config.toml
num_hidden_layers = 11
hidden_size = 320
num_attention_heads = 5
num_key_value_heads = 5
head_dim = 64
intermediate_size = 640
vocab_size = 8192
hidden_act = "relu"
norm = "rmsnorm"
norm_place = "pre"
norm_eps = 1e-05
positions = "rope"
rope_theta = 10000.0
rope_fraction = 1.0
qk_norm = false
attn_scale = 0.125
bias = "none"
tie_word_embeddings = false
parallel_block = false
init = "uniform"
init_std_qkv = 0.0273
init_std_o = 0.0339
init_std_up = 0.0391
init_std_down = 0.0391
optimizer = "soap_variant"
learning_rate = 0.00927
lr_mult_qkv = 0.5
lr_head = 0.00462
max_grad_norm = 1.0
warmup_steps = 200
schedule = "wsd"
decay_fraction = 1.0
decay_shape = "pow"
final_lr_fraction = 0.05
batch_tokens = 65536
max_seq_len = 1024
doc_mask = true
train_tokens = 293100000
max_steps = 4473
dataset = "wikipedia_en"
Each number is 128 + 24 x the weight over its row's rms, rounded and kept within 0 to 255. Layers, rows and columns count from 0. Numbers have three digits each. The size before them is the row's rms in percent of the matrix's.

# q: layer 4 attention query, 320x320, rms 0.026, rows 0-115, columns 256-287
# k: layer 4 attention key, 320x320, rms 0.0262, rows 0-115, columns 256-287
# v: layer 4 attention value, 320x320, rms 0.0297, rows 0-63, columns 256-287
# o: layer 4 attention output (transposed), 320x320, rms 0.0339, rows 0-63, columns 256-287
q0 097:132118108123100137150122111142174129144123151094121161125083123116131129161149188147164096111153
k0 109:126120105108154144120125133085134143105144086157132114134143084083163146120106107095106164144102
q1 112:150089136105155109117149161123112152114109151112133118165161143106151110159161118166137136185151
k1 112:098138158142114126088170080113097158123155126121107149124126102125099129138139147125118137133123
q2 088:142109124104143161138114143129083049153094071128127163112148127131131129118112162104095108113110
k2 101:096141136166132142146174141152113121118131150114165145097139142096171127102095096125160149142102
q3 095:089147125141143125098091132085118111149128086137154144119113107139114174104080159150143119122100
k3 103:160099120139120095119105134164123166125136135156101108099073107131133132096112121088149123149129
q4 093:143090150117171155106124143167116100155132109120122132099127135167144119127117127135105145126148
k4 099:107139101150135125108156111120161139134154122135152104117138109130148114122117126106107081153105
q5 100:115100072116135134122161143121130086097157117118136145121108080148116127124087152123134136137114
k5 104:107130121163121116128144159129104129129133100118121175177150138102146132123128161127129130156161
q6 087:111166138126128086099121077125131187140153171132103090152116131106133133102132099110130109120108
k6 101:129181117136147138116151134090107139165103140122140139155130164151119127154164106091131143158088
q7 091:136118084155125106134121180087166120162118104143107127101123171142092131110093145115105178119147
k7 096:137155136120173122159098111178092119149114159156139101098124111122147145126078081125122123152090
q8 096:140147133072118125140143087138150119144101128134162136160121094125132122103150157139148106110134
k8 099:125116124112106162130143171129163133156120081101076192115126181125146113158122107113101148123111
q9 109:186134130128100106144100099080118144117129145110100078165132139128158085096106153128102098149152
k9 105:137115105154183101078150148139161159123125148151158121116128121111113111097121112155106120136140
q10 103:131142129122164124140135112127077098116128126115131077078143104152147155111143135113138136114135
k10 103:136176194137150183130175163116136119143131162095136139122155111158129078165164152154174155109113
q11 095:147141076121134138153126160135120089158143136137162167128148143187148147133149123100055093124134
k11 103:099129131134124113110108146129136083149135172159115117133072138114184148133122148118129123125113
q12 103:129084126120152133143145104107120135130123072102162140109080131124138095142108094121114118144149
k12 105:138168143135117191167163156105132101131099110130123114118123098090122104126129144120127127153138
q13 089:102154162114128130144124102161100156122095141163139131140131139109141121139111118109137131152122
k13 108:141097097131134142131143115129103104167129135099134156128130127151087169162119117082153130136107
q14 106:104118147179147125115124112142129161129147130151102188124110121143122130143147130166138107072111
k14 107:144119128175113108130161104156121183130109126114125137136132125166176162117086104109141164159129
q15 098:123132105142121106163134145107153175149122119162112144159110088138137106119096145114151145149137
k15 098:158145171126106162107148143149166134074140152106112107135127098126141150113162139148128121136162
q16 102:170137118093094155137088129156143171149101160166130122155154140132135140157117150090082122122155
k16 102:126168131077136127148174162106112134115137158080174117133133148162160154152090138117110108109154
q17 106:124142166101135145123130171120130166057104127147179144130145114108088121084142138149141132189105
k17 099:151131113131172145105107058135105134170117125112085171133138145106125121132152140116125117153152
q18 105:096093102157109171139109133146094106145128145123109150144122149099089124089118084156143110164122
k18 104:122104122145149168157127120117103165150139122160119106083119108097151164095148139157123131083144
q19 101:139085139094133114117080145108139100113144118137130153103167143135132109127088106140135135157102
k19 097:133173116161095143136163119144155150136105160116089080122162096142150124115144107139107169146159
q20 109:137161133145103137092133122175088141130093163106102080135151147141134132133149121118131168182118
k20 091:140133159124135077109092101125141103106147111145128089125119139130129136036143114114126108113145
q21 112:119123128117097119142145143112125116152121071147157129139195154148124105116152112164176118122142
k21 102:125145126082124142154110170132102112149113107109082087097112133089129140134138139153148099140165
q22 110:116103148128152119163136111117051088060142164135141135114131092120118150091124131099135171132142
k22 108:168130129153135158130128112161158117139088116159179133121143151100122157078146101157118149082137
q23 108:084149109117150145088105146140127122147163114134133119132127111155127110084114108126137165130119
k23 100:108076115109119098131134145087081132150156133092088155078108177130138170154115121132134069110146
q24 101:125096167183103125138120101102160148132096084106126089106117060090151155082105094125087150107133
k24 098:137133118135142153118109102158140151092108145134153159104115114107072121146125112119103130104129
q25 105:137143115166090130149138148154104118129126078103133124126103127118125101098106098109120153155104
k25 098:125123138144132103110123139098157134133075139150149099135075138099107131145159117120127147117138
q26 103:092122143144119144110159166126086138119115118106149123117130119125146102129137128146132108132143
k26 105:139149134152130157115163147134073114117097121113102168167112068169104168117147150116105164109128
q27 101:156103126117146124136120167154154150140133104131115172127082103124132145152110086131132172110144
k27 100:140094102117135104117111093066127133134102126098157132136167142114137139138125158135127172137119
q28 102:142097110139131148111148160094105152100088154107133132117107161158144154108160130152140108076155
k28 102:104144146151127099098149108131108175116142127092132094117099165146128121161110126133132091140128
q29 103:139185142108170131087136136135165081160144158159176105152131107128181115135155142126128183117137
k29 097:110125137153088147151130081098146127143179138075116119133109098098105140102146124091139117137125
q30 103:157158151144159116123123156157123149154120113089114134085153130126142147154158131139095118106116
k30 104:145143142120180112151089160103102119135117153132124167088131116105120109145093145111120156122133
q31 100:110114115123129119130136143117123119110126111156149152097164142115113139146124126117107146063093
k31 099:127132138143118082116142106098108140142134129161126131114150113122183118109102105155115120184154
q32 125:124114155109143135115164147150055159112126122102134108140134161119114077113100135139148110128099
k32 105:143137146163114120164133110125150139102160123073152141115129095113126143163105153153142137150151
q33 100:140094128122117115146109186138135107130157107141120177125182115125135108154132145139107139146162
k33 097:162135101124142137106156118063136154137115134115116136112101141109126135119117068107137131165096
q34 102:124113130104127145136097103093169118141127130183144150092112089140133150146115168107081116120076
k34 090:101102102096126109133172140098155104198128106140166123114149165133136146052124172150143150131132
q35 088:127107176118141098128104100131117160122155073118138116123123151124151156133152135183122142105160
k35 094:135113122122120142110118126129134152149111160099112111088091086120082120112065112130124166147137
q36 098:079149135122125116120129159131145124108132096161111112092100159124139153140163120132101153094143
k36 112:145097123124136107144130161123078095159129132145137094148174119162145138073106143133131138098124
q37 097:167126145166136107119090131139091097161123125154114088138131133096100108081127144126142089127117
k37 103:087093153116123130119121106143094127125125168128170120124092150114136151190122126125147154151108
q38 090:117119119118111115111160115126131183079141121126127133111159156100112143136119154096125105126123
k38 094:113167116150130137161131106110127149122114127119147115092112144133113072138146099113113128123113
q39 103:114131134080166129114148096146137164152104155104162132129183123140137147135141123159110145118103
k39 107:155123137173116100100152157107171098173157144116124126158075111127115119148113144119139131117119
q40 087:151140075145141126113149098087108151111131118107125149128111116110127130110134123108111155126073
k40 102:108156152118174106167139102132140133156106110106144143153085072152130119159149115124155124112109
q41 099:106147133110130134141131133117153102108124113113131149143136145079138131143166138171100150142113
k41 101:136188114119114135103133116144154099129150114090115124182135125120125123129160113115148175145115
q42 108:102160181095137125164152115134111103168101099175138122127124103115079124139121157107148145111140
k42 108:158127110078119118144108142104146145122139134094145105139113113128095123142182084135142160164107
q43 098:128135120131138085142152118081159125146151094174142178159130086147126149136149123130114148123142
k43 097:169141153132110150130105127115189086185151116123145121154119144123137101114122151136108130121128
q44 106:162156143099111111164089140147186123126160133131117216147157105093146092151152094103151149148188
k44 111:135125107144152123155176141120127144111114118104130109141088099174135103090108152135130163071153
q45 088:188144147110154123135165144132143127158147148074168096160159134176102091111116180120128100114152
k45 084:074134168153116086152117166114096161142128146097151113143122164129127135151092091134089119146103
q46 104:121139167143148180128150104125137140113142167136153113125157156099114128142166165133098117135144
k46 098:160161115094075168105108132113125121113112116111159135138119091153088192146119104076192143150153
q47 096:148174127148149128113152109120107103086122145093132177137137138116154106132096120118146070107090
k47 101:126162108117105151093094145158141115084151120137129150126112107134086124127159118128105097163088
q48 100:148090112083137130153160108095105145153089140130147104130083112145114103116136121111094150126121
k48 098:125072107147134110105144146123110149170098080161133121098153074152137138149129127076109124158145
q49 103:097141177123152117163147113152119137155118108134115110140139096127134159143135189124119141146155
k49 100:093149121123079148118133150115126125126139135113183114107138134143147163108175121126150134101109
q50 098:121164126097137144124108095104145099097116117159104141117131132075148128127129185120093193154089
k50 098:119163139093139122145124110088116131135107109163172121117128137149101100085154122138124146110136
q51 104:130157106126147160153142139147109147165149086133103102157120137135137122144148090096107093118141
k51 103:145143086109163090100127116116128111147150118153114148155124108106107135140133114102125129151103
q52 092:140103121148110149124099127136179128138159068121162149124105119147170136121102108138129131083114
k52 101:121155079103114102128117164083137117173110162141144136126114115099147159091111178140111122133121
q53 099:121136108114124083119096109133091116118139119158106129118125125114174137153148155128125117146138
k53 098:111120143157133108154127202147172111177139123158136150141134119139153118129175088131178122119118
q54 105:123100161117159132093151162144129090122182132121120111163131097154113123122151168177115158108137
k54 102:134114102125118111128120112132092105174085087139134129137120157135098183117093094112117111155161
q55 102:158135147078092123102183110126139140085102164119091151071126124123154116156155114135130098151127
k55 103:092143132096102074127100146118123100125132111130126124134115116145129127123098092142088125134136
q56 108:143102141141139115145141106147144113143126141134084110135140151145120076157100163119096151141167
k56 107:122133167103138198141119125159163148113148102133133115133148111163089145084120103138114105115164
q57 103:126126117110148125162115106120139100169132053151146129120095095056123099111118135193141133145103
k57 098:115153147155129104101131124082122090101152137108118146157088153118128125146111128157158119125134
q58 108:107137126142107112118077130089129152115158142124115189116119137104121089132181071127158132175127
k58 106:131168136139128136121144099157136143117113099156158139132141163141133150080104094106123157109124
q59 102:114152149126129092118111102130154089121113168127091134181142124188142151126128151141135133145162
k59 097:054142148158084129066146086111096151148184126125101162125161141108135137166126115126153131136104
q60 100:101092091155107111110103110111116056121105087132102135108112195125119133153106133114143153103140
k60 098:157082097123175134126100165100086158119104125162132124105160136157136103154122099129134127140089
q61 106:112143129163099182114185093131131129156146118121089150168130105137118169137085115090146131120112
k61 099:138112157089124117149157152105090106143109153145164155150130170088121112111124158127138172132130
q62 106:143111104147087111158149131111131122148157159157118124163113147119171104135172077080092137117129
k62 103:146112153164121153136104112078175130132114136164154092125154129132113142110095143157132088096138
q63 107:165132126128110101102106123091119096150156116192187117118123163147121176125118111111098104135135
k63 104:126125152151165149130066077144119116143168110103094121108127116181106111157109105143133097138144
v0 108:080128162112100143147165122119135110144147124138153139118127090100090160079183129148122157164125
o0 100:137108149110074140125094167150105173137143122160120149116112100122133189129100143125128126181177
v1 110:126133141142182124126119107092068117106122146120151127086177134084130134159126139089171129133110
o1 104:120082082115039098135101152119139126152108121149119137151106125164118106107159129147153160102136
v2 109:136099119120094106120149138176141121104168124168164169109115157125133141146157116142175103099125
o2 103:144118113145125164130164100101066130107061124100091136139133123095124127128116148123115118170134
v3 108:146112153094171104115104093144108137145166108204145101151125098120074129104133136146087109134082
o3 098:164152114139158131194073135095155141096119074114125112107137103103138133144138137151087122110142
v4 104:136134167106159087154126149142119114131157116109118155120155147123102103114147149174133138143123
o4 097:108158145162134122085107118119135100101145123134128175155098160157105124160100121109151128115142
v5 113:116130112121157156092115098141148138102144170137140095154124097139113101106147119156120131128170
o5 103:108122136110160086159096170166090105117133069165182141141159120113134163158123147119120098102112
v6 107:080136119124113109169102144098149127114135110110133127117144121130134091097159138142136130148124
o6 101:171074115119084116162132176134073127121129105121154143106132118139115181116161100132145121113162
v7 107:115143131108136130116112112132167095119154130161164130151117089130097153082164113137151117135120
o7 100:121138114097149155141140126124102106114089118134090152141137099149083141126067100113109095178142
v8 107:151104121157123151097102143172122164133156093141143177153137133111098133120160121121126150140105
o8 099:133128140107146152151104112097124160169104108126077081147135136172138163167115121109129130088139
v9 105:142139090144128152152158097135132141135091114107142140087156098107146084172126145108167125134115
o9 102:146122070146103128104156110114099149123129143180095102132134121135168147090130144115147109111101
v10 105:155102123155147119150146152127158119122154128143149110109121098113158173127142104136137077126163
o10 101:123097153098147151102138149140104103110114117129134133082102119092088110117116147159142105139115
v11 105:108096136114127129164109136090101111138089182148162163133117105122107124180136120121147060141136
o11 101:127135142125146139099131115116132118112097159138133079132146152141130085157171173153138141150124
v12 112:175113113170154115111116132148094111118093124115135138123132072095171134143138183157126142140134
o12 106:118135136122101143167143177112146107136111155148126113160115116133129090094134130082131145090127
v13 106:162112131115156102136170087116161174143137087131108127101125114137145102128123155164100116110142
o13 103:165141101113133115140115143145106120113172184121117148106135141102180137107112105144147117110138
v14 106:085128107093123127141090157089145103153131119129103092089097106138119085095142103101127125073141
o14 103:135112095122100122134087144190156143149162139114097137110122103122138122131151116149122160130144
v15 113:116159107149106092063127168151100136096127137129144182138122130178111099143143093170088131171141
o15 103:106139106182136124100120126124205112134142140123127098133146078162161143120116120061136152077149
v16 105:141145118142128144137119118130130115123114112120102117147121123118154156160109113125104126121093
o16 101:107140115095074059148136127136111150122113167114155117124116128114119094073144130165176144117161
v17 106:114155097123122154143135117130133121133120124095095092140143124138131186096138096112128163160121
o17 103:139096174133133147138118123114147137109141169152121110169106149124102145120118113137092106140140
v18 115:139115131109135083105156149120124111132119156130121101155108100123147103147182105115109155165111
o18 102:144087131126118128167119176102129107156106089151133124165124092132137157122130089143120130153118
v19 103:153127080161135083084172076143132101150087108173179105114140137103111143151112108152127137182135
o19 100:160103138163080147134128118096125163124112146166130135139151167101099158092164134131153102143111
v20 113:128148140096110111160147121200119112128093108109120115109096127161118172133129155135141163145147
o20 105:116142136178117148154122158093124131125125142175080179100151141084153135102153059116168139153145
v21 111:116140150099139111119120148131152121133109092126120125101133130151171148089119117100119075156147
o21 106:154129132116183132116127160129161137099101115148117174157124108083121107147123128156139148143110
v22 106:149055113165130138156157173083135135102138156131152123124092104153124132111117170148099104133118
o22 101:111128114109095160141106150114096137148116095131150137122160148127129137108123143145135129099169
v23 112:140156135182158106086158126128143106150144093118142112141172136138151153151136120113135160139102
o23 102:152140162098131137150100129122135131072122135151121111145119148136135147119114095093138122137128
v24 104:152124100092144152163088099158156107152101119129137095146166141096162080128154109095102137105114
o24 102:096112110127089116133145175129156138135127149083167123151120159143154121091121143120147153130111
v25 104:149171124117150156120150136124202141114120149151152110145112093115147089111102155153104110160126
o25 098:129123122131142097100104116150157111149096111122149149161139101129108134112114107140140127109111
v26 103:114123137201142168140110156084126129116110111147135079101097127130086154156117147123117153134154
o26 100:113166144109120134157095119115178154136116142116128158144145131103129151100118093132143139107097
v27 099:157152152124145135149095111131143126103097134136133140115163137164131127119143133118141160156117
o27 096:107099111084096151125124100141124111089181104129148134149117159090127158108092106127134128110106
v28 112:101128074104121174130150158094131132147149100102117128110138106122109122126102163164108136138128
o28 102:145170127157097120117136105122186128075118116080122120097129134124175154121176170126143135177077
v29 108:089156130133158106116170130114104106124132112106141141144127135121108136149123164138105131086134
o29 103:145112138137121111114106121169132090103141118081132123163138141110145096113136162159149120139166
v30 112:111205105124114140105122121104130140153150109096145141161120133100115093162099092162137134108084
o30 108:138099135149119143126143125125108123123122150176113142175104114116096137138123162125097092129104
v31 112:109140153133123152186090130130133144124140159104163084146142146145159093110134138119098125128130
o31 103:107150114115109117125104131125143112150099088135122156102125141136152157150126126123123059143169
v32 105:098126123154183124094098074154118139100171144093159115127138152132123127131115126149180109152165
o32 101:100139131076164159149089133129141111127121115115139164146144115113114096129155128125116137120136
v33 098:111108132125144117108130130112112165135125100124168148152140117085140066115107130133170115088157
o33 099:123081092097134128107116120140119116111066152137121137104099145146119144154153129145103137159151
v34 117:081159114081094139151139145106136115158133111174145131116136178109155111101124125107165091186106
o34 106:144132111118167173096116135142158093095140108113097152123126123138122084129162089148144136152151
v35 103:113118141162110139115154105137087115138091135136126118159186095142127139188118153132087153119134
o35 103:118136133112152060130116105095135108109094137113111113127138132112127178130127118122095115091156
v36 112:112153158110070107186118113097142122162094137131164145129152111143102141111106109105107122155115
o36 112:162123088149152132137121101117124104113140139109100165111130135142110129091076140174128125090109
v37 114:086128152111122142123124104105102144119094134149104110145146103119148094151152121154127140074149
o37 108:146144113120098117080143183092108135138116098158103116130088135130106149131099162162123107064093
v38 109:127137105153122180137118158100109146139084123128116065158115129110138120089075101100094123156137
o38 106:147119150151074092124141118138095112138122123112142120130168117113106141093161124117128163112110
v39 116:144111119156132143113149165145122110111145127105108120087143096109176132078126165115136097128161
o39 105:136133127107119158120103130114149120121124096131111133115155110152120108083146099169098176123133
v40 105:103125108140122153114129136112145121111126141086159077134100105135185104140178112150101141102141
o40 100:128122157122132124105120102120124119144109080125074111118146117139121164115089126105156140147130
v41 110:142132098180135137118165123132167170109156101132150126174101116095085109145086121150116132192127
o41 103:110150158135131110116119183110121114103137102111096119171166135159108135086144131116111129120174
v42 114:161143132144090153110152103111100142084128089134118124136175131118115092119108145140101161138150
o42 108:125162143117121173100119096102143117108144124168069145069119128122134121104124144095146102146144
v43 105:120122116146086103146119153123135097138096128159141084137100122114110137141125129113133132156152
o43 099:160135142198106129147159125122166134103149111132137118100111149153130152153148147103097151164107
v44 118:136138151132115113124115118116162159134103130144115143145096162145161168109135138117152108167126
o44 106:131096135117094152107144153174071159140146132129140150115136103125123127138132113115097116190178
v45 113:139150172115139167108136116124100138184081151139156170123134131150096137103148117117143127132095
o45 102:147102158108103131067133147131147096103155122139116131133122171126161149137084119195112111109099
v46 110:109107114141133116133081152164138131128138167129133127164123144138108158100142084124122111090094
o46 104:114131132125134133146109140124134118108139119175124116116122161142145129146103147149117099154187
v47 109:117171126111118193149121101123170119131131155108145101113117097101098109121111116161127086163126
o47 108:132107175164093096101122136159129145078171089088105161114114165111141118070128170134127119137144
v48 103:087090147108142122140182134134126156137118134141144148126140142153121160120211116133107138118150
o48 103:155126107107094138158090114130156128167159129107122138119145110104074120102108122148191116089136
v49 108:110092095171109143137152180106169099130135187132126130124168167114131143153143133159093107125122
o49 105:129095137088118116121154104127144126139083110129180111191126121108152120128164181111122105139179
v50 101:095166101141129130121162140153138126122119132123138144066126127180121110121133143150135117102103
o50 100:161115146097150114114121145142072142125135161138151080138123152155113124161117151115118164154138
v51 107:111134104131142096085126085069110137144150112127109147138145154124154107129082140153119126091111
o51 106:131167160139129146123140120123127154118135126151131136117148134133130092118149141157129091151159
v52 111:101114114115154114137140134152115121136143110107117140141146125164148132159127111173190131115151
o52 107:107120144158120142136147124111132144134124169122156131088128160101142177104141097064133168134089
v53 112:138135111129140122163126101111112121132131152145163078164123143100124116084152173146095175161108
o53 108:148154153139101155113104098120116133134152074132086119144203065130118126113145106116153118150116
v54 112:168147128101087091130160092145141118094128162151167127126074142165120140138133106134131167147083
o54 102:130175128156104105092133116121074127150185133114139133141113149179150117104161153127128124122100
v55 109:111112134122137152133148130089120115122126173146152114124117171144119133149097147124158143153123
o55 103:155085147123158139104099068118140125137107115124105163090191105138123116128159146094135127112145
v56 116:132132153123125144180130125142148116084217135139128091132110117125140124154129115133111118112135
o56 104:116122140137130140123135141114123137120109180150152140134145107126122091094111139120162160146159
v57 107:151102145142108113118130136112170112113137118111169145130153095114147122097161140134084108111137
o57 100:143160125082149127145110123094102144118138183133155135126133115097124129119097163136124115113154
v58 112:149121113135114127108062124145161124138129143132157114112113127120113121099180149075119181128151
o58 104:104121130164122150154116149129102126130166102120123094161087155132134126142081157113129120105137
v59 103:100136102164109124148140150118137154121094141099150149154125142131127125124123103153132136116112
o59 099:145161138155097117147086101146128076144135119148104107123134109132149133168105126116148122124134
v60 108:106138147114102169105097117133139133131096091120119149156124178133105162161086158122099136106148
o60 102:111183120164148149094125111163130152124101129127120113119131127142163105123110143119139134131156
v61 108:098110107116165128109165102169150147106133123099164108120152090135141154128135163120130182118128
o61 103:169132130138144103147119109128105129082091115156145116138149192130128120120135108150157120127138
v62 110:156108148124158104156128099127144117148168099150130094108123103119114102151129106116137088160086
o62 102:053150145118198188160163118119116113093132134110128134090119103181128133125154136160143172105166
v63 099:127100119126128166136126155110149146102092094124122142107146131145086096116085119154161179165144
o63 102:099134127137122136146094112136122166125140153104143127058118117105122171157093162130143075113084
q64 086:154113098123093147146129141183118063150115135090107133161122118182120128133134099149130123148096
k64 096:140145144124148144094118111073162120155143116112144136100123113107134144139119106139128128117079
q65 080:130123098124119086126114123159090093114129150142136110134170110150122128125124122124125107109121
k65 089:121114154158085175104098084095098128136109112159141120103143108099124128126140096106153140113112
q66 076:109100121070089152144125156107127126180140086138133108129126120101127101146131147087166100113173
k66 088:136113144098112128125119134174112121147097184136085105153163074165126159093125152120149109177102
q67 082:108150103135145113145156102136117148132129145165094114083053135105109141129139162123124107117129
k67 090:170158120126151072109136167137112129119114139137077128170122148119150131089104200138112161129145
q68 085:116123104126135105113108073130135155099124122085123142141169137165127132128148147147142057125094
k68 088:129152107159118113107141141116102113131143177154107144151117124158084118128116160090106156118071
q69 081:133127165170109127141127086130119131131128134129119114109115174132109195115133153148129088093109
k69 085:139109147131099123117121147077121115108123157165131097094052103127143147108113101135128156136119
q70 088:136162133101166106099102123071150142156133120156145117119112119116120140099138191124115108096166
k70 081:120111115061147117168149142148112097103153131142076100101149146162149092133103145115097137143143
q71 088:122153171135084111124111102116130167079115115152131120077077146164115162081140148104153072097120
k71 092:091117154172129129090101131115091117087086121127141118155045157103144118142078167140121146143146
q72 081:101128098204178171115120098204132139179143106153165123165151164142114131151128099112135147120108
k72 088:101133103136117144116116122119091134098114186159133168100091135154135112109087102143159145110144
q73 096:112173124120128135131136181134151133096133125097132111125162120133150094154106093119142185135145
k73 099:164099137101121120125161114167199078120130131129066123118161108124120167103107115086154140157139
q74 091:129167169126137126139093154101098115146122068149129137134155116155102132152135160141158129140101
k74 089:088099113114131144114158146111114108107115133138150113061126109128171084108144104132155110097148
q75 094:089135169173081141083144134099148141159124133141112127128060140098147135080086094064115148122123
k75 100:105069137136181091140164151128132156097104154129108123153132141122148150116149127149146116088110
q76 101:110170098123159124125118163114169075117115082129168101135121141118154090152134150135136087107123
k76 111:107127119110096104147136150148115164137104138104120178114101125137104118096133127167113140178123
q77 103:109163112104128106112115184095126128154099122102166109122160105108118103099096123065134130110123
k77 099:146109147107141145153176144152091116133138126099124192122138123140150085117159155159146062122123
q78 100:108109150167099147122121083110092100153119184148108152116119155133112129120147097099122173125144
k78 098:125110125121108133107143112117123105160175091117139123106143090152129125115112086116076163107111
q79 100:110165125124158091135130142120130130099145143113139148129104101121146162141105081118139085119106
k79 112:137109140151121117092116145151161095111172156144108090104116122119144149151119139104124145138130
q80 094:106107124102116112122144132148120165129085133120175135149131098176100108165149121126176145164108
k80 097:090113162118152088113136131101127169101142160123102094176127144135104123160155114139099120140123
q81 103:123138090122167128140096122141136073096124091094146141149129134148147102136131103155138172135143
k81 096:123119109152106132113158140133149169150124147147130148119131107133127133119123170130140158160117
q82 095:157105110120131137105097121088116116131141146154102072105109143150117106088091113136142152106118
k82 106:115121161137128066133137112054127132152116140121078185095061128137126111129130149165114132153127
q83 112:126097148147150148123108173089094154113107108135140083159134136125172104156130113141128147152110
k83 109:113126196113095117136159144132131119112154127142161113093111105135150114124086153148125125186166
q84 101:141144136086161131131134164137072141130071153114104165111158130135100145078121071105117118118138
k84 111:131103163124167155114099100094087182132136120076180155111145090130149156138148098126141105110068
q85 105:143116126116156128162084142129162108103138090144117161143132097096130116134116131103129146127120
k85 103:141117124112168091093132148140119123142102081091089155134112168136127119168107114133121105117111
q86 097:128082123137111126098153109128146062143149172152070103153072128098107132156149122142099158161129
k86 099:101176126126101103126113134153122146147123112137105155130139114171140142155109116093114150101118
q87 095:143141106175130117134114145117135112154182114139108110108142130124129134154140178146117136113105
k87 101:106129116135107115109113095123126119119076151135126069127092128115175112111135150177118128071158
q88 099:103130116119135119170146159120099153125162085097123153108100098097148149146137127164135106142136
k88 102:157174127106145122135124152136091130152131106145183106139119131110098117125146159107109119123121
q89 101:164126126163123149114143070138121116126146115194080139157117116175100146122160112157149124112142
k89 105:120103117129136161124123135126137139118108129120157136141127121125149134117115116099123146136191
q90 100:158122091103127110122100128107115130094114135135110149133120106132121144149124129166171155166111
k90 097:118130156120129120168149146111124166141142147158107148178148160102159162104108114125129123137154
q91 098:139112086156122096103151156104096114148102121086124103162118114084088110121177142143159139128094
k91 097:115157113130088117157164122143147146125129145152160119114126134074148122141106142168138129121173
q92 103:171118115147119132103142187108154120120106116134116135120126105185093121141134109140114117137123
k92 102:118114146100132130127135088117073120121180148150158121109061104112133119148080175117123088132093
q93 092:158144109156135135115134099102156099120117098134093080145114115136088118137127151131144161129128
k93 090:138132161123095140149154111107106107117144103140180150117184140106120129115150111129118140144140
q94 106:136090145105116147129119142174127086091136131157119146157121090095104128172110150136160159157122
k94 102:101130142148127149111165111087114112138156076134105136100161163119140135092097126125121122154141
q95 092:086138118147111126180109171118118092134130113117138100120122104116090147139117162193122127153141
k95 096:115144106139119172113128092133131114148144066134139137093136109114140138171137099119112147149168
q96 080:150143132163179151094072124118156117113119121135147117126157117132156111141127152113097161132144
k96 080:113142129159113177127113116122088116146116073082172109098163144111134106130119120134116120131137
q97 091:117144134112116143124089095103128125075142148118085120103131131126174111171148109138079153125153
k97 088:143106125152149126138137143148099115123128141138146120167179122118118118117136157104145100147130
q98 081:110174155122120105145171103142094145126143064132116142164154130150123126130122119080140138145109
k98 079:117122149135157140149098123136158101099131116131136114116146109123136126152120073142164149160072
q99 080:115096166130112151111117129136109109140140098143122131158087127111110154157135143123151119070104
k99 083:177094176131165098136109151117131120128149152180062080165081127159123158123111125141142125148107
q100 083:104144142132129125107154114099122128128149110141092103105075147135138168121107179153111122154183
k100 086:148117125097141085134142122187102104140162150161121151130113083139166121121101109163157138121122
q101 077:126142067159163174137095165128152128173091141109127121156163095132120141176135094099167146152100
k101 086:131136133173092196117142120136142105169140159143194128136144134118144169101121080123119104095111
q102 088:109181113139110136110138106085110107138124108146136112122149123140068130161138120115078136123089
k102 091:138106119125133133111134151082126168106140104123162159098145107145123134111143103137168133150114
q103 086:098105155170121104102146110115103127088158116110095139121089158106133124095103137136087142133167
k103 089:159064140137077102145126131124184105101143161149141117115116121119144162095120102127152159144113
q104 100:118118145153113102178105129126116166116135148187157124127154190143105112122109112111142161167116
k104 100:123116098143156093139142125110159105095106121125157090120125143135155101128140127153107094096130
q105 098:146115123168154162124109170145165107088120153097083117160122118102148105140116096090153150118121
k105 108:108154123078131109111117177128130133173161178141135141135174115166116150151096150163123155151101
q106 101:089138135112118121142093164136138104108168142110128119084124084099091112110103107123162112106122
k106 102:140113115168124143082159082147148133097121118154167131116174164159102097138156110110107134144074
q107 092:108116138128159135177132150172102151190146111132117135145134081077101075173112139144117128125109
k107 102:134098074191171148126147185131125138142127104142127103123115120147085104125167113143167120112155
q108 091:064154144117170119133124114140116146121131106155189140148134121117096124140136075110089147101132
k108 100:149141141155151132119168100106139086141149154124169157115143131154088167124139117122114148153137
q109 101:164146115118115141124162162076146151088126172101204109141123138142142122159135083083138161126112
k109 110:096169148133162070154072150134134157115103113139101130134106081117096115147098143165122174170099
q110 108:120129152148092086112139108111087089145162172103114111110108097106126105103074083117109101135112
k110 125:152112141145166115129165117113125137132111145153141088154143123125124135129126096087150122116091
q111 112:150125113118117125129126107094140130122133151111148148161121109132143139106146146116123091109093
k111 109:123072108106129106137123144105083125132117128149109117152105126126137143116148151123146080153134
q112 099:116135091101163136163144143120152100146166096160123120142140140060136132135121095098138120137100
k112 106:130148135136094092085100149125132069147166134178103174105116142170115107131116138149122131136151
q113 104:148090152117148128097111135166097147154144121144138169104100148137147122104096116170175093133132
k113 105:127119134154145152171106156114125136115144074173116118108114156112188121160113177101108093109136
q114 095:162097078150107113129098138160112123128084154084168162134123152165073108078136112157133118131135
k114 098:123171080126088149109098116108151154148124119127129131169125137111133102127168108118142139143123
q115 101:114151139130107124121149147142112121132096153141082146127108109173136104111138143130149107132145
k115 104:114123111112094116129137140138130165126154158104160160129123133187092119137084148076142110112085